config = dict(
    n_layer=24,
    d_model=256,
    n_head=4,
    n_kv_head=2,
    head_dim=64,
    d_mlp=1024,
    vocab_size=8192,
    activation='gelu',
    norm='rmsnorm',
    norm_place='pre',
    norm_eps=1e-06,
    positions='rope',
    rope_base=10000.0,
    rope_fraction=0.5,
    qk_norm=True,
    attn_scale=0.125,
    bias='none',
    tie_embeddings=True,
    parallel_block=False,
    extras=['value embeddings', 'hashed n-gram embeddings', 'an embedding shortcut', 'capped logits'],
    init='uniform',
    init_std_qkv=0.0255,
    init_std_o=0.00368,
    init_std_up=0.0255,
    init_std_down=0.00368,
    optimizer='muon_variant',
    lr=0.0119,
    beta1=0.95,
    weight_decay=0.0088,
    lr_head=0.0177,
    warmup_steps=59,
    schedule='wsd',
    decay_fraction=0.573,
    decay_shape='linear',
    final_lr_fraction=0.05,
    batch_tokens=[65536, 131072, 196608],
    seq_len=256,
    doc_mask=False,
    train_tokens=1100000000,
    steps=8600,
    dataset='wikipedia_en',
)
Each number is 128 + 32 x the weight over its row's rms, rounded and kept within 0 to 255. Layers, rows and columns count from 0. Numbers have three digits each. The size before them is the row's rms in percent of the matrix's.

# layer 21 MLP up, 1024x256, rms 0.271, rows 170-224, columns 128-255
101:098091157171092114144189151131146157096125156112153147106180156079105125103100117123147131146091174103092165075149118099090099119170084098157181105112153153099094146128121106113145161160125109196131114101124129138144189173147137082150138160145096126193179098111116132228090098141236185156128105170148134115119112085140158139147172116104116152087096102138108111122167107063162090119181
102:083118140172133121154131166143203142093070163121112156121099150093142142146086088101160145134071090115160154104121092113110102199144202091110133104115085079150103114087123162156123130142150163110115136166123093181140135138152118135174144158111116159130112110132164096127107109188146117166160139144169068124121079125079140098066133110140135079172111150115096106087180137139115084128137
093:100125168141140127163118090121089058131099178139128123114081125107128167157128080140196183126053151093146185099124114139234141119161163146148134069171101110148144134132164150176141113155068146109087071126139128145133149120083176131143119130102140130014156137127140176076120119165123165100078133079140139114094151127161146120177175126148147113132147089123081171106048158142091134133151
101:105135152122131105152140196121123116168159050092137113145152127123149113152064110085077146101115130164155118072166109128142097152105137145176112122156096175121209169110136125142130169089084181164140127119156149122143111094136112142156134085132201149027138127122141067089149087127136181204158143172099129092091152140102090132113199074212142178120140114121116126071115157088115142112135
096:135133152082124102112067114105157084096132089101148145144125123170110120213160118103088134150103108116118045185114124127159109124071078094165102123100112159131173117171061117172147137132132111134146078147135120168101130109088086142129139123072162161144152141097104094112149144122070091135102165131161111080108077094107130095190146177150169159120124152159124117088132149132109135018129
100:127100159081092080212119107143098135123108152128116111175085154126125132130162124107151183191155186134126120154159230127095120130155097128129077149144101088090129138094114073157146159106161110125063214126169075123097061161108112104158119147104126202166156066110134112107138144114095108145119125104079138139130093137092159125099150162144073168137122170136133086047123146113110087139100
091:158134139112144172100050146183101154138123165108109064187160123105137091141131121120111085136141148166124131101122127094118134158119078130076134173146171166106152077104092180107135176103170118134163146107122128126115137151149139121182156120108097169150125165152125092097094115069114062125163141100111071089117121114150127183218101052120163140116102147156133085139099138133102107107070
099:138069090159079097127137154103084128125140150164148130177107161136123109136130204114122105171106153154180130157140103164137172147155150122121140140137146145134080126169095117119064125143166127153108099167162152073146124072130130163120123081119136192205153097093163113172073143099065117145136160156065129096128129128170125172094133145117206132119159114148128133141099169115136081120155
104:166125110158093138169107171062137119140158124123186171136109088147099121158074080185096122157191119166122096136133139132159178129115137164084056139169112169100087110055157059087088115120169118126166105112132085177162188090149189149115081086170158123100144121133160148117105128135112110087175154155205105143152140163134123118104165172109171143131207087151171044169123144120167098125109
108:147124133157185107117114125131102162147059114089120056105087105126159101145112118100127110144123112138132167085104109149184113136221060149146120116107112116159126137084124227152144130107115171153146156115156127143122125091096151115108096183081122121143155156129142157130137070119157112084107170144141126117120101135106042100128124179119145167159131134066124114195148117118143143069125
113:150168111175081132169155133122133087099169147127129155129137153086145123122145151153141160126122122200150136103139100145128099141141146156120160162069111168155124171157181119194115155136111111134159155117134166110142111115140107154154160168145091152155124129081133158135122070081175144118096141148130107110159177107106137095111153163126121116108114105119080136171165120103150131130141
101:143105139188133127196137175161118094149142143103110159177145098117116147138145133145103120173132165144157100116136110149081098179150135118081103080147182074034073119116149169087083123171155163083131137094101083178112174092099132084166129087143150112158126126150140118114082144139133135128134069175107137138065139158140074155127134149084140132147172120110162139144179177126098092138142
098:089145124088187061170116150081120113147147106152132116150169095106135105128102092075030140092115111171109185085094146098079141125156148097168136112154045092127152143138077125061141138102120095092105089109156126109179174095102097134119128148155079205104075103116171139169151120094177138139174104162091174097120105148125151132170115153079125142126103132150121124172137153153138119131099
110:141167161146135136165159127168163096125148090117152139159075077128133156120129081113161181160117144141121126129108142134120077134115163179182101112110116149126083169190147161131099092161111128134113136105093094131144081080145121075158097122132161135157147110109144078122063129174119098150109102132128098122155123095108156099123119204180113159123130138145132146110139119102181118129149
100:045177100060098145089138135146134105127128101139093118161194121148197166118131104126165109093104134108125158098106120116092121159118188120145114115156064188097129151066145106155135088082123087139123145076148180136138168102137189113088143093155133135159082066147143081097111116120158153162180131116158120103079117138161154107095125059140137109138193174193201094150141120122096130080088
102:163116157104088158129143148068101142175154148116180163111133144157097122168177157174106090079084119079110093127151132180164169197108164145181077165136127123152129135165184132153092073096183127067059126156150138094155129108128121167151070082105126151123141151112170135084147109196129068103081124116152114152119107075081128054069123143143249154166120124123104152101121126090100140138091
097:137129036176144097117142092072122138146125198111166148097141116152072082146130107154121146154083130135069100149130165160102158117044142104124107170169122083163096152093084131101164085107210129108127114133183135112064126121081118162104150142048146138135090059134166153094173120124134084099090145143170106154058151133198116137104138121161110141095135117122134108134171132106129165053117
095:137143090157105102151128067136077128188154159070200159139175123146134104109133151137089121147131093154139175096123179127149200171112176162129089091105114109139090116107064105122091106117164131121191090129106200119113131135141142112139121073090173166133101080097127116095124071067079125143143125142157158099084106114116169141154130119175096102069122120150174190155131123102094143144135
094:069077152184131157129192105136139092170140178142087190136113101130125164141150114100149131192148149078150188118159129117072145109138082116162155136181101129119089149124136140065103125155155126124149107147151128085142113142101098147178171143135101146136089129169090141134141145119133142165147098154103103136108132113111149120148166095103149150133082074198168078153178161130128098124156
100:146129204136151138204074134110132131116116154169115118147148090146111137125133095140161097134196105158112130121085116217087104129158161099117082108197072141172098116103112101128186109073112147188173144130114173141120115130050126122149111071136129115138149115121152125129088136095166188102121116110167118094026158125078144147080133126129132107175173143133123131185080104088140127143142
102:117077165109108144100160142156200124069184126140130093121161098176193088165148133107121141108140145084126133174166133172101086176158076143079126168123142150095124135154095132143165152125152118160148117136148108148090063131128128100134107159140130185081095160055100174101195118120092124183169105110155096138145155176135102096103118117208116103132134157152063134176115154108149153074080
095:119144087136161111067049112121138081127145136143142163078101079084103131117129142112130122113122159150099116137101132087098087116102173173123140087120060117080120146168137173153164139124078111125173100138166106134139168109077094133091151121028094127207119090180152098111130138114150173093163135128171083110167098140159103128158105127108117165157110116052143140135110183161150119106125
094:139185149096141107065148116063107119087125088177199160142102129155116145123112138143106120111097182123134179082138099160142084103109151081141087095100164144125159161135150135106130110161098153107097094106117177148086134152124113163055154088051166070129177121169136117159139135134100113128115157150093092134123113179137107168179162153093107113102116092095071125177065126152114092098118
098:092178194106091105117084135095124116134136132149130136126168189164115183147111077101094123146141153115204145121129140069200102119133119160131097132165134151152113126133147126091130125129135141145162116127145128140165130126151132114077102109091133139152095140141138160176159163091100090125138159116083086136098121154147045090139165079159099169101110069118137126141136106145156106113161
106:138162125075132071143163155138128122198087173136127093143105163132145108174127111173126109069159094082169166078079109111152136168079193133121182142155140143146136125113166097164204118154139078143098079143126109173133105135093124111125181172101133084168156108101124198096134163077096159097111109038159142133099161148131096154098099172110171130125114114147122148027179136121136153167108
106:142147190185145048107106152158115127108134090156114171168182105095148161182156144114094128103145103172147142159148149155145097169126126108127087171146143146116106125098132136112061061090166138116098111115137164198092143115108125149180155127083144154131184124152191109112102137106052094102095163095152025068146117140149126171152131156152154158167101140141082132147116133110176098149164
101:114126158096121089124114117112087094117117095116150121115139137111126090134154092088153194106135172162130175139145135110106143150133146168129086123121088047139165116180104126183146130090133155128082121119168182156118053090121196107160191122141165057092200089114150056141166116147155103139137161164099142109101132094125131157151143129179095125138109147078181125167092102056179133130135
095:122133145102114115137161156122135125141167115128163079120172141102125076135119137120201111137198099152109128116156133151122126160134172084133103073170137121115141142102119118112126198173132129148124117134092196147185053127138116081063149112162150149095153125149163106084137184072103091127135154181108137129185147073092109125077102126133178168159107120111152126110222142111090163079116
098:133151144072133129117094143191124195092100146140152057188110082111173128144116123153127165143114082105147172157101120123094178145107114136072160104143140131092096112141170106069152078110140190136121138110192150118084173164140086122143187099118117137205218143103197117094123098160122143105133123137125163120123160147141126095093124111089125094156130133093113133129211116138096120089075
108:073130189124111131161172151084090122151122098083113128179131099166131102147112100123081092109111057106139140132114138136140118126152101134160187107187115179130147099110179105182122133137109122129116058139058178159153126123138102155153131133150097086134116172103179054094139197066150109132138091152152157092142150089086155107130134157137095136095102138042164134153134132137175095144120
099:124080102142062156166087104144110080129129145123132123163157151124175174159124145133055113137096115100199097165180062165138158081177151137118132129167098104109133172065156134145168134070083137146091124111182051118140120111150072176120093125102072117137113124140125136158148129142179165109103150096131106104124107106061129188133178145125107032137135113176121086160097095136146104118104
103:136150136158143113099138135165135057232169102135149126117174159091133112122143178128112090113147112141193073154144117149083101143110128126096059128126124136125161113079069086181128150103069111134107151164169179110111108132118142204105151133133124082144067103116201093124083125142081136160069126148111130149172144136106115180098099146108128117128129146106078108191100124080145145095114
093:160147127098169120121149096145122096121072096046089145115148074162066141169167135107126142157098114160122162124142137162056135142108083133163089166169140170110089101116185163152089137117140135084124139108159048155168118172139156104167125138164123090125093151156161125078110105076103119146119096116140127140051100118089146091121184149138096111081089135118115118173117199118170134153158
103:104163143149064134083098147102147108144173097121150081155141126134087160059157110032155150111132086162135101089116096118165109195156065157148128109137102138149178111124084143148131127107164030138108165140121112118128124190116142086071131136131157129100127111137089152115134105103128122158159164142114099128181197077113091193105202155169116106112133060134129163131102171136084178111156
100:092073128071164127151121151139058135160127112104166149109196128117149124134110104111155126105134103127144184164094162157167168090207075222107155163187162094153138137142065107107116067136124101072156047120102120081167141155097061119112176145176155099100183154097112134107053128133138070153153139079127140131187092150142102125123111171076108185130112078068142119134130118085092078087075
107:118090084188110143182131178102109155128097149158132129137129121212154136161142064112137123149072131179167107136141116134129089089122154091134154125150111161075084140102146135097152066181118145107106135129110074147113136091143151143119117157120167064053058142113099124179133156112087128185143133172131129080110132109122125166137141158109125221101111151082111176096079162147177173138091
098:124157152120089142143152151061156180140198131152181118131161052097091165147147124126071104105129132122162096060179150142135162116158142103158181186094122099163157207116154057119116136069142139137128111091165142168139134149144112105153125092206182124197066115100133111170132148089124079126099115160121190163127136086136144159145071125124125107084123143160122176150094158081149171173125
106:057095073142078117092109117102099165062091145082145133138121037116123136132109162216154093083151143124120138143144105123150052146167162127133120169145126125118119074110161125129097171103084165155091075129109173121091184113180101101124166110079063111124110133103184160147186134147104102141156148116151158140105146169136096105058148111146132152125211101086153119123135120126115129091117
093:153070106122153107086148106128086133126153130113081152129135122099147115179135160112164089134144139100143102124093118114107142103098153120104137138146124108055143154080120195145109150136146081171136179082159115138112089163145123107163132108120119093149158116087093090114113113105080151084118167132170123112156092093118153170110142145137146128127205149168139105156139104087162156169099
095:155125148108159151115096116111152148135152154072069122182136150106141118148188135165149106140171095158225159168188090170173140092190134127147088121117125154141103166083125085124177160170182174122091170173128097088101083150207110121105149154142115121107093139147148097098101116147099136166160113139145162095092108143123122148147131058068137166114137108110132075097133145105156094105091
099:110061115099188140099100154096138125101159059167164102177085112076099148071098150124135119144149133098139151089111150152160147162144160185066191162116122141174121111150105122116132106090089150149120050100147201107111136179104089090141107108163138152135163163163117099148111089113152129113166121103144084152097077142118130120100101129124139116131114173120114158144166066088140123103198
094:102132108143110125132133131184183140105114169192139124094118153181101140098139106142156116183183107155143154176115142157126043117168140164065088190137137112101119136186127081077115119131111135087137075175112135181135109041138142158087155135121121126125126086107186145095130138108171126145181123143087121156144111164166150066165135149123101126141191088163174138100148076117130095127158
100:157138188124180098099112083104125100136066096154153124103125118180120097173107128126174077107101117106082157163111092143130107095114123160139143131101116107148171135137138112102154120141132130088076103150124129184147175215113105107097126142192151158142158124126130155067118144197075083122159147134141112088187059109139129102125174154153091047142142146079128120072167117102129138124151
121:095143201245116125169131139086096129120101174163156194154154180127135140130154144101121145052147181092124177150126138094133108152149110140130170153182056186147142101148128087085138163102167107145088091117099176158182176169174143196128154193135107091189111145145149149153145170077111120178169161085162129085130095115124102138116170143093094147096136118099130102167073146095186112127162
075:199145139092120132151123124173109136153176131156161145152171130151121109116071146140134144102103119076178151103101138139180066132133156133117159180119119151152122122125128140116124087154130113056108118120122124163119148076118161155102153115079102154169145111140143150084163157145153198114133209118069131149148154158112134157138154123110084100160067108108188120156104179159125125119141
094:083187151084125125117152114086110087160108130133129140097149052114115116117126153118121157098116163144160172131117110102157151127127079132096126127136101153136170129141163099139170140168116130093128157166117142035092115142162154076171130098153122176128151114133164146195157056098090130037143148068154162142128180148189143137156148107091126140139114159162110157125200166117139130084149
098:056113135128158074106071117170063174108179119075092099130129107129138151133182132101108145126099131130104175100077123077101099128058146164146040144173182137133116146155171110127150122150136119141124095085156120147143092130084107135136138136188091121190162103166148178125162129119096109159142177119101111077121128110117076112146122163175179075165143116148085155146158101126136125095110
099:168129143131121159090155151109104164124171179099139145128164068133145160170137125157086159129099152087179181057154139082086109132156131077129175106161073117107148166102080125081080098125098131173095135146188129139102167088101112068075073138109136128173176083131197129114122156077177157124063086145157127092101170091126117105114106155141087134129133131085135159135094154152166130147141
097:140113118099090099151127092106246099096100181147137093128096115119092141059110170119120195169167127116124173134129092122071120139099139156173127135107094106152149076126136084131152121094056151108116101156111117113077137061117091148127100145154076080173147160120127094109163136082099102086146130127127125098160090129131159090148078176148163141096116170097129120116146154153104174117119
099:126129154169112083118133134143183167106101126102114092086121090134045099108148098108125172186115098062124139089123055090105211099185178152099155102114138146197140122145133119096187079090175130069171107088178101098166118166121094102100197119147104105126144144114149160149099167088137133137123100082141090103145095123160135164130171083212165126179148094126140155138107139128113131153150
102:125192188069094160176146130132112081115083156070137115201127137079139150148135126158139156178104173084175172103144127065159105171142089148159131151121107150132114172058126093162108120145115120147113125113165080108150116103107145115099145099135160121122116165105126131153131077095113130101137073126117105100091125109110118118134161100119099070119089129073124153090135046135085160139097
097:125144085110106116162127092119108156119099081068143090155167096095081125155107193129124118111186126111133128203120143167178107123232121119085080079134120115082120121094110115128159084162139150087085168141136080151082146159117166149153128136109137148164082158164110146130106150147164115149127136157143142089103138147113041126119184102171100080154098150094157145151159145123162163184156
104:152180113155143156103098113130141110141150140119194119135113108073133115150107156129145093134103125113153127127135125153159141112116158152102145088128117110087144167129045102151174160085146155128128198154161132199100124148143124067146147111130153133123165100118098061085075079122129135112148071175124110122113110163138121136155133151162117100148155173088116068073155103103119164143104
102:160197179158117096137151136128088146095086131092158159155113100144202144176134124079120149172112111105107113097105090114177066146170126059148091107083178135095104092127047110129133148159120104161147169134161083132147160119103142187151118181175141134161122170104101081164131151124161115183094058135129066115183115087099103146090058154151179141147083117124109190171131116132165125110088
109:124197207149132146134140149130166064105149075135130146118170158110107145131160094155108062127192091127100111153057153130105100111138105168115127141080060157081110116122121091129110145170144147153120089131121116147179175109098126145116112133111170154103109137093138066052118128153121141091073139112062069175112177150069117077161169136097075150083132106119179135111149110087124139080066
# layer 21 MLP down (transposed), 1024x256, rms 0.152, rows 170-223, columns 128-255
099:089093098146133100198130110113117091140161115142165101162100102121170134148178158070171157101135107099118104141151068058141127065129129093138148165088180100109131125132172130116130138124091112151145171093123104023189108118106117155137146068083160141109154057079186075157132126181138120125124151124147089127166101081130085103116104122158130147133144159107175104117125119166185099095150
090:132081148153115118069130147155158076132144079070196161137119102124163098127148133106146096132167116083129160133077160136080151138133125139154146171096124215096135131113117153120105080153136135128163157157187109135144159148167108112121184105096165122133156126150097150116122094103091128105079171180119128161147130096148123097146156064110095099179098134153123094203188118108128106052103
096:197100116100102126085119141079142097126161043098154090107077158101135103124082144134127171129158131127126095107070126165099200089116123135098112122096111144150135159140180104154186148108127163150159136101154076073136128183135142097106086104118092147160137142143134141119116206109082176166190122192122150143087136143060068117151113130160088114137075090153146116126131153091173063162110
106:177076149138070165136131108148080137120152151157115097145125047170137140141099132150133143132105148102120127132088150113094129139140091148146081084064144110109101086143142132117132114100157125140153119143104164116107159107195139165145122058078153158212077134110156109163188149110134098120142100087130144185178128075141201096140102177124137099068106064146133154093078068136138117134115
100:111126107167155107115123142147096138115161131119112101130127185141128145033153131153149068101167136111102105124108098100081072140207152121121136177111162131183139165145118126135143110169103187115099140143121149167143143083173051075155135094121097122089122181154128139093173136135130183130123180126150172148168044130156130145121182154116091120145166136103144119138113096084132145111092
097:085130162120112126142135057191180087101079125105132101097156145104101111088166128154110180158126155102121105135100148191169163152074157141202130140182114107108111097130106110085113126137166104144145164107132134129099099175138198118120150174137174122106114171114166030107132133073108144155123102116118133113110155081104183127102135123115077121108114152138099134124116120071132129108142
087:154057134135086117095097140036095095123142129170158152104031191089147112155049105115139131105125155131159090151103131109161117092099152119129106125121090104026119127191096167117068137117160131129099120121171134169111143127146108106109073090101094117117174061103122134178139158148125122175158101187111101138140124144116111078081131154117145107143105093094117194129101165071129149130128
106:138135121145132116177088177090140130144109140167166083124116076129120127166115137141112103158157090072138151092143095161094150140150108102158091085125109090117118153153168061125134116105121135162072096025160100101165101064127144089108142150150098128130109065138107100115130138156094070096128097116087140107111109125148123104155163146109150105183142073097117120181190099171130166153112
099:111148097146101172124086123090126129113100122151081136126085144137138149082056129146103100175080076190109149112076146176094162130158124041132139088179189120129111177165160146174164127088164079183126116136108139107140156100150122167160051110199132044107096048141152097148030120124173111152099097114102130143129124139118083089115186042177101137086179138183143112125108102145147162123148
101:101128135098138156167108120124112107138171107151148179162106120117068129150189096095121143131144125146070069112110126141087134114132161156110162117139116117116083131116094065161067125185116094103172174135155122090126116108132146104109152103141088153141184136127169055134173141159133152117176098192148185112123100125113099132142096063113144157117082110148075092089130090160035147179109
120:124152120158096050099026121139062120166108133099183136159133151066111117150074120118099209161203120133114093145146141144166155157102113088165176101094149158123186146169121114108104106160168132125121141187161157139111061185138120117151149160125147133147117151097124150125092111204091188164121166126151110171133179102092145075114172128120089126084103151101085108107115127149178145080077
106:126102107184121095085149111120120123137132173132126108069176138089125056125114153184196087054084092057152141130113173096080133104129102116134142195057166119188189095131189120160093153100149085137127079132140148141071093080105128139118101137114096151061132152161156074128114065123148134097144197130170131128116123087116174160127176103092150109067106188126126171130118145140087091145077
094:177096109107090113163132129135125162117056110107173155150121099106141160079157104156177094082117113079099101150112179066152146151061134156140180148109098142102121124139141129210122132159205188104093107169116091165116092070097161155107092123155113105148078128144095151113084131179126168075163162151121129143111119108135093099164111093132138120189166065176182123170156137085194087153166
099:104150118139137153121087123105163112130210196093158160118122121123077154100133120184111136148158176142102144134152210143126093151067165060069129117179153167108123130151092062185107115208157067116139116171142140069154123130172198135131171206133150115128176179107162133104127141107127140131111190098085111118116121166180182151158122126120084151138162069122122071106057164100145175116133
111:102079163108091160083163108106140106168200143171171096163155131143171106082137130114171118069156095140108171100089111136142095116138152128111111159096147105165125124164133116137162124201124123077138127107138133141140111110172148111145200116100158103112102122125137093061068122124155091182081131090174146116102170117099162150135086117152111149205180171140132107123112138172170136144087
094:133184110094172072158145133182161137117129134136208144115176112139133109117129149125139117128136094121096144107101133149128138100123123177132143147078096095184119170097121187140093167096136119099156174112123148118175171155112083107075117106073139094136095142188076110140114135114144133179149099090154136164127100061167128131169147143099155157097110140104152127164141051132161037142169
083:123101207144130190177113121108108118130113077085070131126136124144186174106014195131115121134126092131167103114103173118071099136148186155136194139135086242100177126094207139130168164140099136103095194187105151035112079119111118140093135152158129108095167133136118126150126159157146155125119130085182130111141134129115126145147138174104142101091105142103104121121132121129167121126106
096:126092173160151143136115176166161127104164138106077137110170113143091149171105095138117155138159138123128182162110146140180099107163150147166125114083117055134186088081180112048128152100125076081077098132159162074128128118138116110098101120191086088139102205093117128129131130120143140108138135099122073089123120133126098131124187142141102106147092126156058059100115131117137142079131
093:111127170133189111082155098134099161137088124072070085133103147131088084055101139175101146136118047092081143115144115166096071158121152129138102119126113085120158095176163122119138105168127120141128080127172149100144117155136177110143076134119152100091139147122099066138059137104162085139117086113216113060172161136127147103209124151156101076184159142073087127171124085119121137131158
095:079110144132102061133127132139136131145109134110168161092112148103159151185100096116027120085065134110137128153127192013131131151119122124125118082073122088087209127172123092152081135104085122139116159107112113148204121115126087148087051133088092153142099126084099151136094099100055129156072156133099167140125073114110108114149161144123145133111120104132138106147112147171087156106118
101:099098130125144112146109146147112146102090107163161118153147105144115136095127171065179120193142091171121147128176131109125106075109156118165152095173114151099150146076121135141145152115097104143144114169148157185203118105116120155116128083142110126141109077133140133174088157111169089137165202158153176101138144146066121168105161133114148103182081099199119116114087159128093083155073
086:085191130147132126091143100088063100111115100144145145109163123219188120196166100122150107128122177171180098106112103129128184141160183168114099164130165180149083132100135116047116147136148143123118120152130159096152107170185117095108155114175104152102114162081136148153119212146133069166108091156144174214098140102099238136135133180142095140136123163159161133070160131101094112111131
094:105049115088085090067113140158145112116132137125132131117159170068174051115158167080096197119097079103154119126111145187155108045117108147111107095114137152023117096122164132128072126184119111098127156125145152129117101149123082134103140125187160068138094153144075077178117142078139099145101080124132157067175148095131128080062107107100188130133084121073118171126181097147117119155091
111:120159152108171131127146133090101137154153152116152102146160075079059097121177117120091116106145095136085115101142119157124143140142137111133099170111142106105175139202177107041172187121193166144120175157116124097081105161099124205123142118167184139140169094105108124095093122075182120131178118079137125099136126099122167156148123165059121158126111167141091118080120140123088125107121
112:117147120016151154101148135077101126136135112193061106132150108105141097117075094140102162137141126142103122164168133160095116137097177097072135141115146161179145141123168133166182111118088104133115173081111097145143105076079148081136159147143066083182149151132117176120094145182135182117083172090189105127124125086141121076170117130142134156098161159135154141121102114159106180156100
109:131091111122121130145101159103187140119086171104132105143167143152122153085141100117139119116130133168134131060123119124130148132064101062147081148156148135113111136107144132097145066095149165081147078114128105153184168138109141100133094143141181124147074155104135122119144057182108144113114131124216105124123134134087151122093070113169164143161177131149157111140080155143194168077118
114:129131135158125151061133168157103139114122107204133138135133052155109148134175130149136107174153119098191151147106140111160114107132145104136188129133179142083080129046181134079116097163115129125217142157098083066138153171102136122101109130080121161209040170133130160165142160094143121182116120115144094152171146152164147096141141131106125168154091137175085152089159166166122092151154
093:181123121140102099136137165113132101088107096166126152143147131177110143160111115108121101087129163078137123171121152154157159084157127156122169130099130075060116187110063107161111159118169126126099124121134169143134143147072137137191153139147126171181135169155107118094107101097128109151082119129063170154104150087152117182174116122142170102047100087155131113135091142144157128176156
101:135154129153161126216165035099186118092126117118195109125213106150062121104112137125156090140129138158119100130091119167154134127095060090160103181175154109151099106109142121154125166117071162108153105126080111142182085127128137121137090138104115158120083131075083141097122130127125127140172103129115085133176128109112083119142102158179158116178173117156163146188116158202102099173117
098:162131082091127152153076118134155114102117132124143163159167150069083144070123162177135149126099205158124103144079116134171099129133115128139131132122180139150154091144097077106122144132083106133132144110203052154117139150104121087140115088093193134098151140136104154140140125112168146118081111112128137111138085068162078147178132127083107133152120128154162146132157106081140138120060
098:147177125145147097076109134127121144103086080151070083107156137117087128082124179026111160153115143157051135117100131181152083122101093144138095135166120166162120113143105161065148143075137144110086094115120117143156063158085164160123065163072096132086113135109155159134104137094125097203127119140099187131137169102152158172168164076097155111089113171100174148147115086188116111106165
098:079078159112129151175094076146151032156119092098119133143153112139114202158130092113071153121131109108099109052118112126124174130121161147193150122185096168106082127195090135113131133079132119106184168095153140122110131163091140082120139097160126117087144166145111086174116089162130142141108052102086179123095113082111073084144145132159102125155127138167123152118078132125134112083145
102:110102152161070097109128130125142110106186162098163147130124077138190104123127125136116143077212105127163167130175147100165155127120157095133143197088123098170154151187132126100108126112148122156119108146105183108142124140165058127112090155180165149133166095068081135180159097088079174103138187066137152107152147140172081164061107141115147143138090133130152101158097081180207166180128
109:082118108107170163114191072119089129099086206133208135128128081130111132173103087190131116069206185101114110129114084141087128105130098119081196121067156137134140105056120100182100108100115221119151104104118066157131123081086187139136179136115087094108145185125126138120098120135108120069129109067192122113106118162134133125126156115093155121149205070109120090147141109132134115121126
102:125116115150153124139169107162140157136095156168135097157144108160109127155130144138110110083083141074167130078196054105130150195089095105122120175095103138101132132196096128128133146137153197161107076137116110130107131124146210141144155159119166123119139126151155159168181138111156165072074161162088107142099178091058161182190113141102136156109152198115231123120099150160179095137199
114:211078118079179103121126090111120167101107080136163158108098118078187128094091117201140244132138130125060165125156112139113122100140145193114121077151165112137134090103096127124131132081162163102151110104134136142123059105123111117103152173167123189101096098119144073058134160169128106156064128151218128114114150099130168145138083161131144121126179131130106120129124182093094109060156
107:084103134120094115098120152128121099145117122115035082126160168163207157087092135148091121129101145104173094156107097171141176135127125167132096131066083199158063106138154162144143142128097107134074097135121126092148172146178143110126061148133135115110126106148080076128153183097146172133128135099141076095133086132122165184168171143146151166112143190091160130106159123116130123184150
116:128185107104112165122048117037205105091079178086224119097113087129095134126126113087198142070143138177144144201162131099110071117139098121129102104117222122131095193110153102139129136147062161106206122129056139135075110130149132153198116131133158152109136125144095128115135128152091153176144132088155114134168160164112146159141120079186129119099119134100125116137104093129157140069100
082:151191191160112119137137090070112098101119152137124101148089132180125143115174120134098174150180170181096144112163098149083130140141112194101079149094129099130122139128119103099167143125148120133098143159119102131074132114113182135122155084141157136085116152087151147100137097143130083098060110073081181142140116103111111085091138076138150133098119061103120112170122135143093140118054
085:104077150129131140129111114161173121051124167076026158057115144154118111109161095133125145085143103164107129125066165149047147149140172184120175149135147134131117138238170111124170090115154119156155113067131090103164065171125109108175072103147122110095094070144134140132137105108075154084166126160118177116164076107111122155099139131162130142185194124052143089099146155180111121106138
100:109140127158086127101123080164062078127185101110237132080083105140174137129128137084133150149136144111103188168119090122065111103103121152157113174130064142151167152120207148098126097174143140101121128086083107139112144150193128100094182148161061164122074164138096130155128175173138143061146110129117114164093104098140134095098076163146136148205112197072133084163133178207138078140143
086:061115143150134093166116159121059130176139175054081187133131112106127123156108127107088158099071085090141128110149199089132161171089090086146087135098145102108154111102138097156105086099142124135096109123157081105194157159151079104117139110192136150150128096124126132162056089094099087142116160080212118083114113054150145107146112090152100155122152164096092110132160148110156120114138
095:109150148120159109156109112165175129122124142129164147151092150111171135184133157131117174114196122078093081119183142163155093112122091092173115126064155171073153112140080156138076158141120145126108134120151118062124131112132136114131156138057070083152095162128115107159099210079092150098090156140114101118100108172167199176143129107175095107091096074078148151208115122161102150120078
131:093149106148116114152113140116120162123130088110143125062106079121093117163123097129102096127159042165100101080133161152119113129100064089130163090126131199165125073179102106104143101142117072128209104127116146089147114121098123108163175103149145119161146123124154124132060164084168182161121179180132124122168158120047167090099152164103100115079156136059126144149028160090142119095107
077:117149080144127123123110144117123098093130159101000177114123118147175128093242155136140119128095150106137102137134155079080102122139128103145138100136106137112146161157095149127125169107177109178103128080105154134147128115130098107130159113143117122155125106143100088152089123109129097133157109069172146113122099094141094113145150164157116121106070164151106137142159119109108102159110
095:093179125138128106118097201051132119178126112116103136121117100114106177123144162119000092131096110090173159150127116140088068136123095120191187129063132140105078135135117144138123131121138091139121081104052141103135094114154169193118136123124131174103131225111114145129145188172115088114129148087127150130070133116133145101116114099130140112054129119125110142114106188155194138090110
103:055144134137078144124125141132123112186128137087111101198165110129131129114077125177163092084117137090050115134060151158135155140119142170173133140157095095159107150119115125075078154156139135162168150102152101133097117132133159152126173077180168173105152040129159093137097062143072107175084121140170166097143121113150088079134073043158166092093125130124129172134147170142143113146096
109:185123175133099175102102100116137143127134112145142121165118166131092086123146159127118133074091183085164137116156096125154139097110079183190093117107067151047172124183098118121145111142136095135081129151193127181108117137112170164054137161100126115134068120109102125102133078149176124130116105139197072088115182149137134104113125106114115134170153124110125109130125138042128054073119
088:141174084101147127119134142196034152122118182106173151121173183168133159065098096149170051120076140171182159108163142156142150120103132094196133119161142051143126143136125178142091172161155140171115143134123133143137101209110133105163134126125114104105117099096147120113123124141136104135134085132090179108103101087148111100074122177129117158156127131205110113136080118115159088105113
106:127099093081164121097139113134120042084164164091107112158129097105153181160130086123131091123132137159123088167109134102079178134159069134102181158185229111097133161156114137126127129105100090098179173133045158138154096142164107156066127193132090126148143129145102050105152171167130143147110092118137153147178147091125152109088109178082129144068085116157142152082137100195075130143172
111:111209087115086106142127166095121140096131118098172103157108096116146136082110114135152156128148141137079120054197126136171101155073115165113150134117114163128190141100170171129091143201183113146187106112117139113070120117118163116128144138113106096089096161169134218130132133180162111117132118132110174135115163108119119099116108126065137096150118142094094126123138159148128187090110
098:115150146080144138098157096115115121167142129157166111138129157149195127072124094061142174118188140130119165136114163092166108121150097175109081151175062139163078119205166142094136158130159075148166147171159088127171115108141066058088106131108092145094162101127155107162093209109176078142112143151074145128133133132153124168161115105118118180162075159122099179054079171082115072098125
104:090103124140107138143184087137142162162102125120179185127170127122106060124057123175141150148135160181147145089095128120157146114113157083125121142138097171107145092106128128176123115112108196077100149142121104208148171059114110153099088166159115200150132156108158146161156133092084085131127124153124072139113140148117161074154134115055111105095149099150148097160177164128164105161156
092:104159093151123187151101103156173207101112113087195147068154123133106148116142145151082121100073132172121122121114123091115106149128075097169129117129095147136146165094123112223119115117132137106186066090150108099075103116101152160116185141115182205140135172120129146107129103131166131117148139089115106168114092141099100082097100159086126108171163107106158110103181118095133135079079